Weights of a small GPT-style language model, trained from scratch on English Wikipedia: a variant of SOAP for these matrices.
Each number is 200 + 20 x the weight over its row's rms, rounded and kept within 0 to 999. Layers, rows and columns count from 0. The size before them is the row's rms in percent of the matrix's.

# layer 6 MLP down, 224x896, rms 0.11, rows 0-124, columns 280-335
098,212,194,213,214,191,194,203,159,206,192,202,221,170,201,214,217,210,199,159,198,196,218,193,195,208,158,186,227,197,193,207,157,201,208,191,190,181,189,199,200,216,206,182,199,239,207,208,181,207,166,189,168,171,186,198,196
103,243,221,199,196,172,210,199,192,212,193,170,192,225,217,208,216,234,161,185,217,222,207,185,201,214,185,224,181,212,204,186,224,227,195,193,197,188,204,182,229,228,190,214,208,198,180,209,181,181,200,229,190,166,158,162,189
095,181,169,200,189,204,204,222,200,201,204,199,183,179,185,189,243,211,209,224,224,195,247,166,237,179,196,207,206,194,235,194,204,202,195,186,192,193,217,179,231,211,200,193,190,188,224,189,184,176,239,195,197,208,188,223,221
102,230,210,214,154,204,186,192,195,205,179,184,203,202,199,198,185,208,234,202,168,164,215,179,172,201,194,185,229,202,243,253,226,211,206,185,213,201,191,191,194,201,218,154,208,218,163,237,185,225,213,194,188,208,205,186,179
104,211,197,159,200,205,178,184,235,235,183,201,185,207,225,206,182,204,217,207,201,207,188,184,241,158,196,163,230,227,176,188,211,191,218,197,184,193,170,185,180,231,209,200,192,172,225,217,200,220,204,165,205,218,196,224,203
097,201,183,182,235,182,158,173,234,182,174,202,185,201,164,193,234,222,189,183,157,208,186,214,192,189,210,184,214,198,204,190,175,230,203,184,194,209,202,226,216,169,187,202,189,168,184,238,164,182,180,197,182,188,242,165,188
095,214,187,202,193,167,187,252,242,237,227,229,201,198,199,217,186,197,227,218,209,220,174,197,211,186,207,210,197,196,206,157,222,227,216,221,215,195,249,200,199,178,220,215,205,208,199,216,197,213,167,209,204,211,189,189,191
104,211,202,203,241,224,202,201,206,206,203,171,186,207,213,170,200,202,173,265,195,196,186,198,172,204,189,212,212,208,211,234,207,189,204,167,208,249,230,192,168,183,239,174,185,201,202,191,210,185,214,199,197,171,211,212,198
103,182,188,211,174,211,214,211,203,202,190,207,171,203,168,200,178,201,250,200,225,196,221,182,210,215,226,236,193,190,195,203,210,194,187,179,193,223,215,227,249,197,198,157,249,201,205,207,188,188,178,208,187,177,192,207,197
098,203,184,207,186,172,200,196,235,168,183,182,168,204,193,178,207,218,171,209,181,175,191,234,225,201,188,214,174,204,176,207,167,196,243,182,213,205,193,199,203,224,219,208,193,207,215,186,218,225,210,152,193,224,207,190,198
097,213,235,209,193,220,204,219,185,169,199,229,239,228,200,181,204,188,187,197,197,210,184,203,169,197,198,198,206,200,163,201,208,202,197,195,205,206,207,202,236,210,223,219,178,173,191,211,177,223,221,179,191,228,186,189,200
103,185,197,204,232,191,209,228,217,194,189,191,193,198,204,224,232,207,185,212,200,187,211,177,198,196,209,183,196,185,201,180,236,208,233,208,202,176,209,148,206,216,205,197,212,235,224,211,214,229,200,197,196,187,123,185,213
101,143,211,214,218,230,216,176,185,200,204,180,191,209,192,205,205,254,222,202,172,199,219,217,222,188,194,209,237,193,190,197,229,187,159,177,229,193,216,180,194,182,228,221,218,220,202,223,230,183,180,217,216,171,184,210,204
097,212,189,196,188,208,191,191,213,176,204,173,219,208,223,192,221,220,187,176,179,209,220,179,224,236,191,194,177,195,190,176,199,260,217,208,186,200,196,219,226,205,224,212,211,175,197,176,204,185,207,212,202,189,180,170,217
100,225,205,175,207,212,197,204,197,190,209,199,221,209,236,249,191,200,185,175,176,224,180,188,221,188,260,200,199,198,200,210,169,190,232,185,172,216,204,198,236,195,210,218,240,185,234,206,190,221,178,193,177,213,144,210,188
093,175,198,195,205,247,213,211,190,202,208,222,208,193,219,174,242,218,206,197,193,196,174,229,154,190,223,225,212,202,201,183,221,205,213,229,192,175,189,188,196,200,218,221,179,200,232,213,172,214,181,197,218,218,174,237,220
092,218,229,203,167,185,181,218,199,208,209,217,190,217,198,207,233,194,196,212,194,206,206,185,193,189,224,163,205,183,187,199,198,192,205,220,187,184,180,170,211,193,209,225,189,169,231,230,234,234,198,216,202,167,155,202,201
099,219,195,220,243,163,181,162,205,222,193,215,214,194,181,198,240,215,191,145,206,202,176,183,189,210,239,211,188,231,186,205,196,202,199,199,236,214,226,197,215,208,197,200,204,220,200,210,200,153,222,185,165,203,220,222,193
102,228,243,176,184,197,217,185,189,196,223,216,180,210,190,225,199,175,198,260,178,250,246,201,219,189,188,160,217,173,186,214,208,193,169,188,170,180,158,219,194,195,180,174,189,160,202,235,184,213,188,169,188,178,156,207,207
097,227,227,194,164,230,174,203,203,207,200,178,215,226,214,196,189,220,192,169,203,201,182,207,201,205,196,232,208,224,203,185,200,153,207,213,173,167,187,222,222,214,236,189,213,161,201,185,213,223,192,213,159,217,197,174,179
103,182,213,192,169,191,209,193,225,195,221,188,187,194,216,201,196,181,198,227,209,209,175,200,193,195,201,185,192,210,216,203,195,193,226,174,226,160,198,230,185,205,211,195,206,224,176,200,209,164,194,235,205,204,171,173,212
099,228,202,180,189,187,184,253,221,210,210,214,195,211,197,215,196,200,205,208,169,210,211,217,220,200,172,214,232,243,221,187,229,182,203,167,209,206,203,175,191,202,183,182,183,121,236,210,205,206,182,224,208,163,202,221,233
098,199,196,249,218,195,223,224,185,216,192,180,203,196,183,196,196,202,190,186,237,210,184,199,219,174,219,205,226,205,177,185,207,179,184,188,206,208,209,167,212,221,195,188,184,241,204,191,199,217,219,148,200,211,208,191,184
103,188,218,228,228,185,219,205,173,217,206,244,189,195,181,175,233,188,187,218,220,240,191,202,211,183,173,182,200,168,203,192,212,205,184,190,193,232,198,217,171,190,192,201,218,187,266,153,198,199,186,213,201,212,159,201,181
099,220,199,214,201,226,198,189,209,210,179,193,227,169,188,164,187,187,198,176,187,192,195,216,206,208,181,202,223,205,195,212,196,172,210,171,228,180,193,194,183,200,203,227,186,184,199,201,184,195,213,199,188,201,189,208,208
098,206,213,166,214,194,197,207,214,174,201,219,219,168,210,174,222,202,154,220,197,201,221,184,193,189,202,225,185,222,210,208,207,213,200,189,166,164,171,197,205,187,199,245,210,199,191,203,223,237,230,223,193,185,185,214,183
097,201,240,214,212,205,203,224,196,206,196,188,218,175,182,211,232,208,181,187,226,172,219,236,196,166,215,215,227,186,184,191,190,216,196,202,181,196,156,246,155,204,207,185,182,229,202,184,212,187,198,177,210,208,171,194,228
098,207,197,211,196,179,228,211,211,224,231,196,193,199,219,171,193,220,179,214,178,200,224,187,183,232,220,191,156,221,212,219,234,202,194,195,222,195,173,165,250,186,207,186,193,235,205,209,172,193,205,217,207,215,192,200,217
099,190,191,211,203,209,208,215,192,193,225,198,186,199,228,171,190,200,179,186,203,213,218,193,182,168,168,210,193,196,180,209,193,217,206,190,193,202,184,205,203,169,194,230,212,190,221,223,205,210,180,223,195,190,200,210,172
101,217,182,222,221,157,175,184,159,175,200,212,199,216,239,218,167,226,186,189,213,213,165,200,182,183,215,188,159,214,228,184,187,200,203,200,230,193,202,190,200,222,200,215,193,189,187,203,190,207,204,199,191,191,183,233,185
098,198,208,207,199,195,229,191,231,229,169,186,202,199,170,204,216,236,202,186,217,170,237,211,161,211,206,181,188,194,193,249,183,193,214,193,196,167,182,230,191,187,200,195,204,232,182,209,229,256,198,204,215,185,197,177,222
103,197,228,223,191,212,204,179,225,173,184,176,186,229,210,223,153,192,227,232,218,193,215,201,179,174,183,176,218,194,215,184,206,197,188,204,213,240,189,218,180,206,212,185,219,175,180,205,232,181,182,258,212,220,205,189,183
103,207,180,177,204,170,172,191,216,221,191,155,204,189,212,191,206,209,181,148,210,185,206,186,220,198,238,183,148,207,188,192,207,190,215,184,175,188,185,234,230,190,200,223,181,205,216,205,203,206,206,206,222,200,233,197,199
099,195,202,198,166,206,212,212,196,217,195,192,203,198,184,217,177,217,204,188,201,171,196,233,209,222,245,184,208,176,190,208,224,213,179,203,184,199,216,191,235,210,194,184,186,195,213,220,236,210,190,205,211,185,191,205,209
097,186,208,210,219,211,184,222,203,224,177,198,228,232,213,229,183,178,202,211,205,185,208,164,197,217,192,151,179,229,212,195,180,215,175,196,200,227,219,194,211,227,171,167,234,223,190,215,224,191,207,198,202,232,237,189,181
102,177,210,227,210,222,175,194,242,213,177,211,203,211,185,203,198,189,225,233,198,134,209,197,180,198,251,218,242,203,217,202,178,185,224,229,195,228,187,172,178,184,179,207,213,167,205,211,179,201,192,197,190,195,200,195,153
101,228,220,208,204,199,191,182,193,220,198,185,204,197,228,175,218,204,211,212,222,215,188,198,198,164,217,187,204,201,194,199,219,192,222,196,212,179,200,202,202,210,191,195,205,185,217,227,214,224,197,197,179,190,228,188,167
098,162,191,211,193,188,168,213,190,226,198,200,230,209,192,183,195,210,204,190,171,221,247,180,181,183,161,194,207,199,233,210,202,203,223,208,228,181,264,195,205,184,232,183,223,198,200,167,209,206,197,216,165,212,220,183,222
104,206,205,184,189,226,199,235,219,217,210,170,173,161,179,176,165,190,197,187,196,181,220,203,249,195,180,188,175,258,206,185,193,191,162,186,214,185,208,198,188,211,173,178,248,247,168,197,206,190,216,195,237,184,205,166,184
101,191,192,175,197,190,192,187,162,198,174,206,211,173,168,164,173,198,214,186,165,207,202,157,173,202,171,234,201,234,151,185,221,175,156,213,232,190,197,194,193,189,187,186,180,225,215,204,220,174,228,218,247,191,186,171,205
098,209,186,206,216,213,207,192,199,197,188,234,188,203,212,203,218,204,188,204,199,226,207,233,221,206,169,197,188,201,193,214,195,190,190,190,215,222,221,192,251,220,219,238,215,161,209,217,177,190,190,217,210,226,211,212,179
098,177,168,194,215,212,182,194,216,184,200,225,210,235,203,200,194,201,183,177,210,210,214,232,237,174,184,192,201,202,185,207,219,170,177,189,221,197,237,207,215,158,188,260,206,198,222,189,163,203,227,215,206,199,197,212,216
093,222,219,171,186,212,198,201,225,224,206,198,207,170,172,209,224,185,218,217,185,162,213,173,219,157,190,226,154,186,256,215,174,204,187,182,208,167,191,191,207,208,218,178,219,201,202,200,210,182,177,185,182,198,211,218,222
103,207,212,183,206,208,185,205,166,191,216,196,208,185,218,157,225,210,198,160,219,208,206,184,200,212,199,220,163,218,229,216,186,182,203,202,216,214,203,205,189,187,234,226,225,212,212,235,189,217,188,188,264,206,219,176,215
099,217,229,182,205,192,177,218,175,165,177,186,226,219,161,193,193,226,179,205,190,179,221,169,189,219,207,230,198,191,197,133,236,208,189,214,213,190,217,212,222,183,220,171,189,204,186,214,209,242,198,197,205,185,207,219,221
092,189,202,231,226,210,179,196,195,180,191,179,217,218,182,236,218,209,197,205,200,222,184,216,199,183,183,204,202,224,238,214,190,158,193,181,203,211,211,193,188,195,208,210,178,200,190,208,201,199,203,222,190,215,199,208,204
166,197,208,209,212,215,219,222,207,214,197,196,184,188,199,193,219,187,215,194,224,170,195,193,172,193,177,231,214,193,213,217,184,176,190,227,201,165,214,250,210,198,212,186,222,236,218,185,219,200,218,191,190,206,240,149,217
100,219,249,216,200,208,190,227,184,195,245,245,200,193,199,189,165,210,201,185,194,181,179,201,206,184,225,208,210,175,169,184,206,191,212,200,195,216,187,179,212,197,220,204,168,231,201,213,197,211,191,216,213,181,215,172,204
099,221,204,225,182,177,214,188,177,212,199,162,191,192,195,196,179,192,194,205,170,183,187,221,215,159,250,210,228,231,192,205,222,233,212,172,207,190,194,179,215,184,201,245,213,185,208,199,141,206,217,211,205,218,194,195,177
100,159,198,207,194,190,188,233,189,207,207,182,221,204,216,177,199,193,209,188,234,187,173,202,233,250,215,208,201,184,199,226,210,255,196,205,195,189,184,196,200,217,189,212,195,158,181,192,213,192,174,241,180,188,215,231,185
100,214,177,180,159,216,174,183,204,203,205,169,224,200,190,205,197,212,219,192,211,205,196,202,179,230,212,224,237,219,193,210,179,201,189,215,200,194,188,203,162,195,222,215,192,208,193,269,216,208,188,207,214,187,223,222,218
101,205,163,176,191,236,196,213,196,213,188,178,179,219,189,186,220,189,186,216,168,204,237,170,178,208,205,200,218,222,195,207,198,190,203,219,224,185,196,170,182,197,229,242,231,176,185,187,200,216,201,224,152,220,242,202,177
102,192,187,197,229,194,195,187,179,166,172,207,159,195,190,186,207,193,196,217,211,185,208,198,167,215,224,208,202,191,203,224,196,212,228,188,184,221,195,171,168,195,204,216,185,191,226,218,195,167,222,186,196,162,183,232,225
101,205,231,195,213,185,214,183,188,207,207,195,204,182,165,199,172,196,227,221,188,168,176,187,202,206,230,183,215,219,181,240,195,235,200,195,216,183,215,183,226,213,181,209,186,225,178,194,182,164,150,234,243,199,145,198,206
106,187,210,215,182,232,203,168,202,206,178,172,205,175,214,183,177,195,224,231,218,199,218,190,175,185,182,200,198,170,194,179,230,214,210,189,221,185,205,195,238,203,218,199,214,261,207,209,208,216,196,237,173,235,169,186,182
102,204,212,185,175,187,205,174,176,191,235,184,192,236,186,225,223,221,192,224,194,194,211,206,165,213,182,217,170,185,191,192,278,208,197,183,214,195,154,191,161,186,184,200,173,214,221,196,211,224,220,189,212,198,218,231,207
099,204,198,215,194,193,177,196,178,167,190,214,231,176,186,206,237,168,218,196,241,227,190,172,204,210,182,198,201,234,165,188,234,196,217,187,216,213,216,204,206,181,228,216,214,167,161,188,186,191,220,229,206,170,209,234,199
098,186,194,205,238,219,194,204,215,193,262,193,230,198,205,175,212,185,212,195,192,194,206,227,187,228,170,213,172,189,188,209,171,245,201,197,168,208,208,192,169,192,193,208,203,193,189,202,192,213,221,189,188,185,193,212,199
107,199,193,201,198,179,195,242,190,220,196,191,202,188,210,199,198,170,194,182,178,181,192,203,178,212,208,177,206,192,214,180,180,172,189,185,205,216,186,211,215,184,190,202,224,202,207,197,180,225,213,247,182,184,225,186,177
100,225,198,161,194,227,200,203,165,195,208,192,226,198,206,171,227,203,204,244,206,192,197,203,192,180,185,164,227,217,218,202,239,182,212,212,196,213,198,212,168,214,205,202,193,211,200,190,178,223,197,237,222,192,200,212,193
110,205,229,193,206,219,195,229,190,236,199,219,213,205,186,180,166,184,191,216,186,230,220,234,211,193,239,244,205,198,185,205,184,189,180,193,190,169,255,209,169,211,204,198,180,182,214,215,176,199,202,210,201,212,207,226,208
095,172,230,216,206,191,178,172,239,191,215,207,193,203,236,203,214,218,188,217,223,153,175,205,233,219,174,193,189,247,204,181,191,183,225,186,206,199,215,186,170,204,210,174,189,209,204,171,187,180,208,223,198,215,168,249,249
104,219,187,194,174,219,206,206,179,211,188,199,198,151,248,220,193,199,195,219,218,225,228,239,178,189,210,169,181,192,179,186,162,177,206,116,220,202,181,221,188,187,204,195,182,155,182,197,216,198,179,192,179,211,207,212,225
095,190,232,187,193,195,197,185,248,215,206,200,195,175,199,234,192,193,209,190,193,239,192,195,214,205,149,185,198,196,224,188,207,209,182,249,180,190,210,189,179,193,206,191,193,220,213,196,184,203,193,206,187,169,215,172,162
099,218,213,221,192,194,244,157,210,194,193,237,185,191,213,209,220,197,180,192,186,196,235,222,169,182,210,187,221,196,195,214,184,199,185,202,191,220,192,189,185,217,203,225,210,246,208,206,227,201,158,204,194,192,218,195,219
100,185,240,202,185,207,208,232,182,223,189,201,227,192,221,161,211,208,193,194,146,174,168,215,218,209,205,184,199,187,179,192,209,166,214,222,161,189,204,211,187,221,202,180,207,205,171,200,202,175,194,174,192,204,250,183,199
098,188,181,246,176,187,210,194,203,192,226,192,214,181,198,234,195,231,225,176,221,202,193,226,211,236,226,227,196,206,247,214,190,198,216,202,214,160,226,199,183,234,207,194,178,199,166,205,207,210,208,147,187,200,252,218,214
100,223,204,190,192,208,195,197,207,210,218,207,213,221,194,215,209,221,221,175,215,185,169,227,237,200,206,193,178,189,184,197,208,197,212,258,200,243,190,174,222,202,196,187,223,189,213,185,186,177,220,154,197,190,282,192,215
106,177,182,186,202,204,162,173,128,224,200,183,218,211,201,152,236,191,177,183,198,185,208,202,217,219,195,157,205,214,184,231,223,191,167,213,176,198,182,200,211,212,163,205,192,195,216,212,201,197,192,192,204,199,295,224,203
099,212,217,209,209,228,189,189,203,181,186,237,205,190,187,166,165,186,171,198,206,209,184,204,228,207,184,248,223,207,193,217,209,158,196,220,164,203,185,192,223,196,199,201,212,203,220,188,229,212,201,186,240,204,193,204,210
103,154,176,223,212,186,211,208,175,212,171,177,207,213,231,243,172,194,225,188,190,192,193,210,223,188,202,203,189,219,198,183,184,195,191,215,190,173,217,187,180,247,194,199,181,243,231,165,160,201,183,195,197,225,214,188,185
097,176,195,180,194,187,206,177,190,188,188,211,207,201,192,171,150,186,196,189,207,207,194,219,190,198,168,221,186,219,190,232,177,211,197,210,234,225,194,222,207,209,220,178,202,204,163,200,180,205,205,207,214,203,220,182,234
103,166,190,219,226,193,207,202,202,199,191,187,253,191,206,216,221,230,213,175,209,176,189,189,186,196,183,241,192,223,224,225,171,241,210,168,200,167,215,201,215,204,208,204,204,174,188,205,215,209,171,206,237,199,252,169,211
099,211,216,195,207,184,204,213,153,186,209,214,184,177,196,181,197,206,193,184,220,196,211,202,175,210,220,235,208,199,200,183,177,176,180,166,226,213,184,212,211,187,197,210,209,207,216,232,185,226,211,155,204,204,226,166,216
100,176,195,206,193,183,206,232,174,178,187,207,215,149,208,241,165,147,189,172,210,186,198,171,206,233,218,233,220,189,218,246,205,200,210,190,214,185,196,182,191,225,173,229,229,219,171,179,197,237,216,195,209,185,188,222,206
096,213,201,213,218,209,200,211,195,175,220,228,225,165,194,235,206,182,179,218,247,214,184,165,196,189,214,214,227,243,203,213,165,215,250,198,241,189,193,193,178,193,185,234,217,182,206,151,200,204,190,195,189,173,188,219,213
102,241,224,202,206,187,220,191,222,198,194,214,172,169,207,246,158,216,217,158,192,169,197,240,181,196,166,204,208,169,208,203,197,184,183,165,183,188,189,210,161,203,203,207,203,256,201,173,205,174,231,169,189,203,158,189,212
100,193,247,199,226,196,207,209,201,186,181,212,185,204,189,210,257,207,220,208,216,222,192,189,197,204,197,181,147,175,194,212,209,202,182,179,223,192,204,176,198,188,186,197,196,212,190,189,199,195,220,187,223,232,190,185,189
098,222,186,217,215,238,192,224,202,186,149,230,201,219,197,158,214,191,188,152,194,193,200,205,178,231,214,187,188,214,156,188,204,205,209,225,198,205,206,184,198,193,214,215,182,184,206,150,192,203,205,192,194,182,123,144,207
100,229,181,181,211,192,203,219,238,224,156,234,217,226,218,217,234,218,180,202,221,206,205,189,192,219,195,194,225,198,229,221,204,187,224,201,196,213,194,188,189,192,203,191,246,166,170,197,172,214,230,164,206,216,205,218,206
099,210,188,178,197,196,191,180,198,194,186,196,192,187,198,190,210,205,211,192,186,181,214,208,177,192,224,162,218,226,179,176,229,217,223,200,196,222,198,184,213,228,189,179,203,200,177,211,214,205,184,219,175,183,191,220,184
098,190,184,190,186,207,220,227,198,191,205,246,202,173,228,184,187,206,200,246,193,174,189,224,199,190,214,181,169,196,191,208,185,214,181,182,202,161,186,173,184,220,197,207,218,195,247,206,243,230,195,218,236,189,250,225,220
097,206,183,173,192,240,179,228,204,164,235,206,203,226,208,181,224,203,203,197,178,190,187,140,194,192,218,231,223,193,175,202,220,204,232,205,207,236,207,199,207,239,177,188,194,176,198,204,219,188,208,150,195,209,195,205,213
097,212,184,154,137,176,200,191,241,183,172,223,186,212,167,233,220,211,183,223,221,190,182,197,202,191,212,197,220,198,174,180,231,185,223,211,215,211,208,219,198,189,192,239,204,221,179,202,195,236,165,228,166,201,238,231,182
103,173,224,196,177,189,205,191,184,227,191,217,192,228,151,199,205,209,214,161,160,224,209,178,204,184,213,190,192,183,221,157,200,216,231,193,227,205,184,182,205,242,204,159,213,197,209,190,169,229,220,240,198,202,193,203,208
095,199,218,178,236,184,182,185,187,187,151,210,183,182,218,216,187,167,215,248,196,217,221,205,198,165,210,227,188,202,196,236,211,176,199,206,163,213,213,187,199,189,185,219,216,187,203,185,217,224,168,202,206,221,224,221,199
096,180,166,196,216,210,188,201,199,175,222,180,184,162,223,158,207,185,189,188,184,190,203,187,207,221,194,176,217,188,175,216,198,183,188,204,174,175,191,196,202,202,228,192,159,234,194,184,203,222,225,183,213,220,185,237,201
102,201,194,162,227,204,240,196,235,206,225,200,210,179,188,166,194,229,173,209,181,178,187,191,187,195,167,224,230,214,167,206,167,210,236,222,189,190,169,230,230,218,242,173,179,203,193,176,179,193,190,207,208,215,220,185,192
103,194,164,192,192,195,192,204,165,197,204,188,247,200,194,208,211,221,187,191,222,221,218,177,181,213,213,169,189,222,218,182,216,186,183,191,221,196,203,191,209,250,198,192,224,223,206,180,196,153,186,218,235,202,206,195,210
101,189,174,211,185,199,200,200,200,168,185,221,213,197,194,178,204,200,199,204,216,206,223,188,217,201,197,210,202,136,176,166,185,216,205,213,170,200,213,215,204,169,209,194,176,169,189,188,189,183,246,205,187,214,212,226,181
095,223,189,174,191,189,207,195,190,210,132,188,225,202,183,194,237,183,197,178,201,224,240,214,185,198,235,241,188,213,219,201,203,219,173,238,181,199,174,241,205,183,205,228,204,200,216,208,214,219,204,190,176,242,241,158,221
097,178,205,189,221,202,205,212,202,211,221,188,218,225,193,189,205,236,200,201,186,217,233,180,216,214,200,233,191,212,209,212,212,218,199,188,205,202,220,197,182,203,235,208,217,214,189,216,222,172,225,212,203,186,222,159,164
099,165,185,190,218,200,185,215,199,185,210,184,212,200,232,206,231,191,218,220,192,184,247,200,239,186,200,221,197,233,198,189,186,167,179,222,216,190,177,193,214,199,213,212,184,133,180,176,209,186,222,186,218,181,196,197,206
106,215,218,222,221,183,198,210,179,207,211,214,218,195,178,191,197,184,216,213,193,178,237,225,184,233,226,189,196,206,224,184,217,190,198,194,176,222,193,197,215,224,208,204,187,208,186,193,191,189,201,216,232,173,224,216,224
096,203,195,205,161,213,176,173,166,214,186,161,193,204,205,201,205,198,205,180,190,214,205,200,207,200,206,227,204,192,193,199,199,182,186,155,204,199,222,183,185,203,211,213,236,209,216,208,203,228,213,193,153,208,195,203,212
100,211,198,218,175,234,212,195,187,233,230,189,170,223,160,204,245,230,195,158,172,217,227,225,205,202,197,210,207,211,191,212,219,217,205,199,165,179,169,197,233,184,241,200,186,179,202,216,176,193,206,182,163,226,198,191,203
097,189,198,184,203,197,200,196,213,200,152,234,198,194,213,199,210,170,179,216,205,220,189,193,230,204,223,198,202,186,183,216,204,219,215,201,161,187,220,203,185,206,267,222,189,178,168,198,226,182,186,200,196,206,240,180,192
098,240,211,202,212,224,202,195,201,179,192,226,221,218,167,181,225,205,239,167,173,161,208,182,184,216,187,189,211,216,199,160,231,179,199,191,204,216,208,198,210,191,172,226,207,167,200,159,236,173,197,217,205,192,179,226,201
100,236,179,187,235,218,222,203,206,180,210,197,232,220,163,194,202,193,195,131,203,196,186,208,192,203,127,183,214,205,187,208,190,154,183,227,192,215,204,234,170,203,212,201,179,177,204,230,197,203,226,234,176,192,192,170,180
102,198,167,190,223,200,203,225,200,203,202,177,201,207,174,218,226,201,198,216,173,202,197,208,195,229,188,193,189,226,192,208,197,202,177,189,199,151,187,183,216,183,165,228,213,198,253,180,208,202,215,224,211,226,197,203,161
103,237,215,201,211,192,194,224,252,196,210,186,197,203,236,174,228,183,201,190,187,225,202,236,216,168,206,192,177,228,192,199,195,198,219,182,221,196,191,224,196,233,168,182,220,208,205,196,203,215,219,186,236,227,150,167,185
098,219,206,168,215,209,165,208,142,197,200,229,221,212,246,182,194,190,192,162,178,216,188,225,174,205,178,239,198,205,199,178,181,238,180,225,197,220,204,158,196,212,181,196,211,167,211,222,199,223,210,246,191,185,191,215,198
098,208,220,193,195,203,198,186,197,262,229,207,168,194,172,184,179,215,164,225,209,197,212,197,210,203,205,199,144,179,212,221,190,223,176,215,201,242,173,186,229,199,201,182,184,211,191,185,211,158,235,166,200,188,163,193,218
095,187,194,196,203,216,212,185,220,207,200,225,220,211,194,184,190,187,220,175,190,236,167,190,244,199,209,200,225,264,228,169,192,220,216,239,214,191,175,223,195,220,193,200,182,233,219,193,221,217,179,200,186,215,187,176,176
096,221,168,201,194,221,201,205,207,216,186,192,186,224,205,183,191,179,180,203,200,178,203,241,205,201,211,211,198,195,276,188,212,184,174,190,200,201,185,152,215,198,155,243,227,219,191,200,197,195,192,178,218,230,220,247,186
103,186,196,191,215,205,224,215,197,202,186,228,181,213,174,230,196,194,196,219,207,213,191,197,168,224,169,162,187,197,184,204,216,198,202,188,177,199,162,215,270,166,191,186,194,189,205,175,218,183,204,172,237,200,154,224,175
097,172,194,205,210,195,180,215,193,206,214,224,192,241,189,218,220,218,184,243,195,242,189,177,256,195,189,195,202,179,257,218,189,219,205,206,227,184,182,197,200,222,176,206,258,234,188,199,194,171,206,187,181,185,186,196,187
104,178,202,210,209,199,217,205,185,205,207,198,214,197,181,204,210,176,174,247,199,213,209,237,238,229,197,203,201,226,205,211,210,173,181,228,221,219,202,180,187,193,217,224,198,168,195,194,230,187,179,191,229,232,217,218,193
093,209,177,194,207,168,235,209,202,196,172,226,214,185,190,196,220,184,208,180,195,199,174,195,210,219,208,229,194,181,192,177,195,209,199,206,234,258,194,160,207,226,178,189,220,192,215,166,216,189,183,178,210,207,212,194,233
103,175,187,173,185,200,174,224,203,200,231,213,199,194,225,223,236,238,202,200,222,201,168,219,200,216,203,228,192,202,182,187,198,174,244,183,177,230,174,220,171,180,193,211,189,207,195,191,216,188,162,197,210,180,146,158,197
099,225,182,226,201,209,178,209,189,221,196,201,206,210,207,217,196,237,189,176,193,216,175,202,216,166,197,205,207,207,195,182,204,193,191,215,220,145,187,208,175,183,197,222,191,193,185,242,188,207,192,187,205,190,194,214,213
100,218,241,216,190,181,209,151,189,204,228,226,190,187,210,206,224,197,222,204,192,209,187,230,173,208,177,176,196,169,231,201,192,162,217,160,212,182,235,182,218,178,217,209,191,203,189,201,184,181,220,223,214,196,228,224,215
102,206,239,226,203,165,161,201,231,208,222,152,173,170,180,194,213,187,193,221,187,222,190,184,230,224,196,209,195,164,189,216,212,217,184,203,193,231,182,195,186,218,185,194,216,186,184,201,213,177,226,207,165,203,231,191,225
098,220,198,182,194,208,207,185,188,209,192,201,187,196,219,202,218,236,230,194,204,176,197,192,177,187,189,209,207,204,184,212,192,229,220,194,169,191,219,214,261,185,201,172,198,198,214,197,242,191,215,238,206,208,235,181,211
113,178,190,168,220,218,215,180,199,208,200,199,220,188,212,210,190,203,214,179,198,181,200,223,216,204,207,205,191,180,203,199,188,205,229,201,172,221,192,199,187,219,151,235,190,156,212,221,210,231,197,216,207,175,222,200,202
099,213,204,180,195,194,214,199,208,234,194,184,210,211,203,192,197,188,184,207,200,202,204,221,240,212,196,202,187,186,218,229,231,170,220,190,195,202,205,152,174,183,217,184,186,208,211,165,217,202,195,207,160,197,184,241,189
100,192,190,219,225,239,227,201,226,166,234,215,199,230,228,174,229,202,185,210,167,237,187,194,149,221,243,181,186,187,210,213,226,202,175,199,195,208,205,176,196,188,192,227,186,210,182,195,180,218,223,194,189,219,192,206,199
105,190,195,186,199,215,213,247,211,183,204,210,217,186,175,229,176,185,215,161,197,161,192,219,194,186,178,181,192,188,175,196,193,157,178,194,200,200,204,204,190,192,216,232,182,186,215,190,222,218,196,168,170,231,216,237,177
100,173,186,199,218,211,228,189,183,178,193,192,182,245,190,182,201,155,191,222,193,226,208,147,213,218,211,217,208,193,190,216,222,220,188,193,217,226,191,178,211,216,203,186,192,198,159,230,188,234,213,181,180,199,172,179,166
099,180,210,236,205,217,180,228,183,175,184,201,225,236,214,184,241,191,182,196,223,206,190,210,209,221,186,187,193,208,142,178,227,190,200,204,175,218,203,206,221,210,225,228,215,190,195,184,197,199,189,233,181,216,198,207,184
097,171,220,222,193,190,189,197,185,218,180,221,210,180,169,197,173,203,187,175,243,202,208,231,182,212,194,210,201,170,182,211,241,193,199,196,181,223,207,176,172,179,168,164,228,207,181,189,170,190,186,189,202,181,199,217,229
099,190,181,192,230,193,209,199,209,226,222,180,149,185,213,232,211,212,190,188,201,201,182,216,210,232,211,217,214,208,198,203,198,207,191,221,169,207,206,224,210,184,169,151,189,193,189,208,217,197,238,202,199,191,171,185,191
102,205,197,192,182,182,200,200,216,183,203,211,198,193,223,162,182,180,186,194,189,227,194,195,194,223,208,206,191,174,171,233,187,210,183,188,189,201,229,210,229,181,169,169,188,203,176,193,203,222,194,171,203,189,226,231,234
099,180,193,195,203,191,199,205,186,215,216,196,186,213,182,205,176,216,220,202,191,200,209,177,174,206,246,218,192,171,204,200,197,205,202,184,204,224,238,154,177,193,220,153,204,176,180,203,209,208,190,198,210,209,209,202,161
101,198,167,182,234,205,214,189,194,189,209,204,199,185,239,224,166,196,199,163,205,190,187,216,195,181,201,189,235,194,207,227,183,215,215,216,180,179,199,199,166,196,183,205,225,219,192,179,177,196,220,183,202,165,189,182,176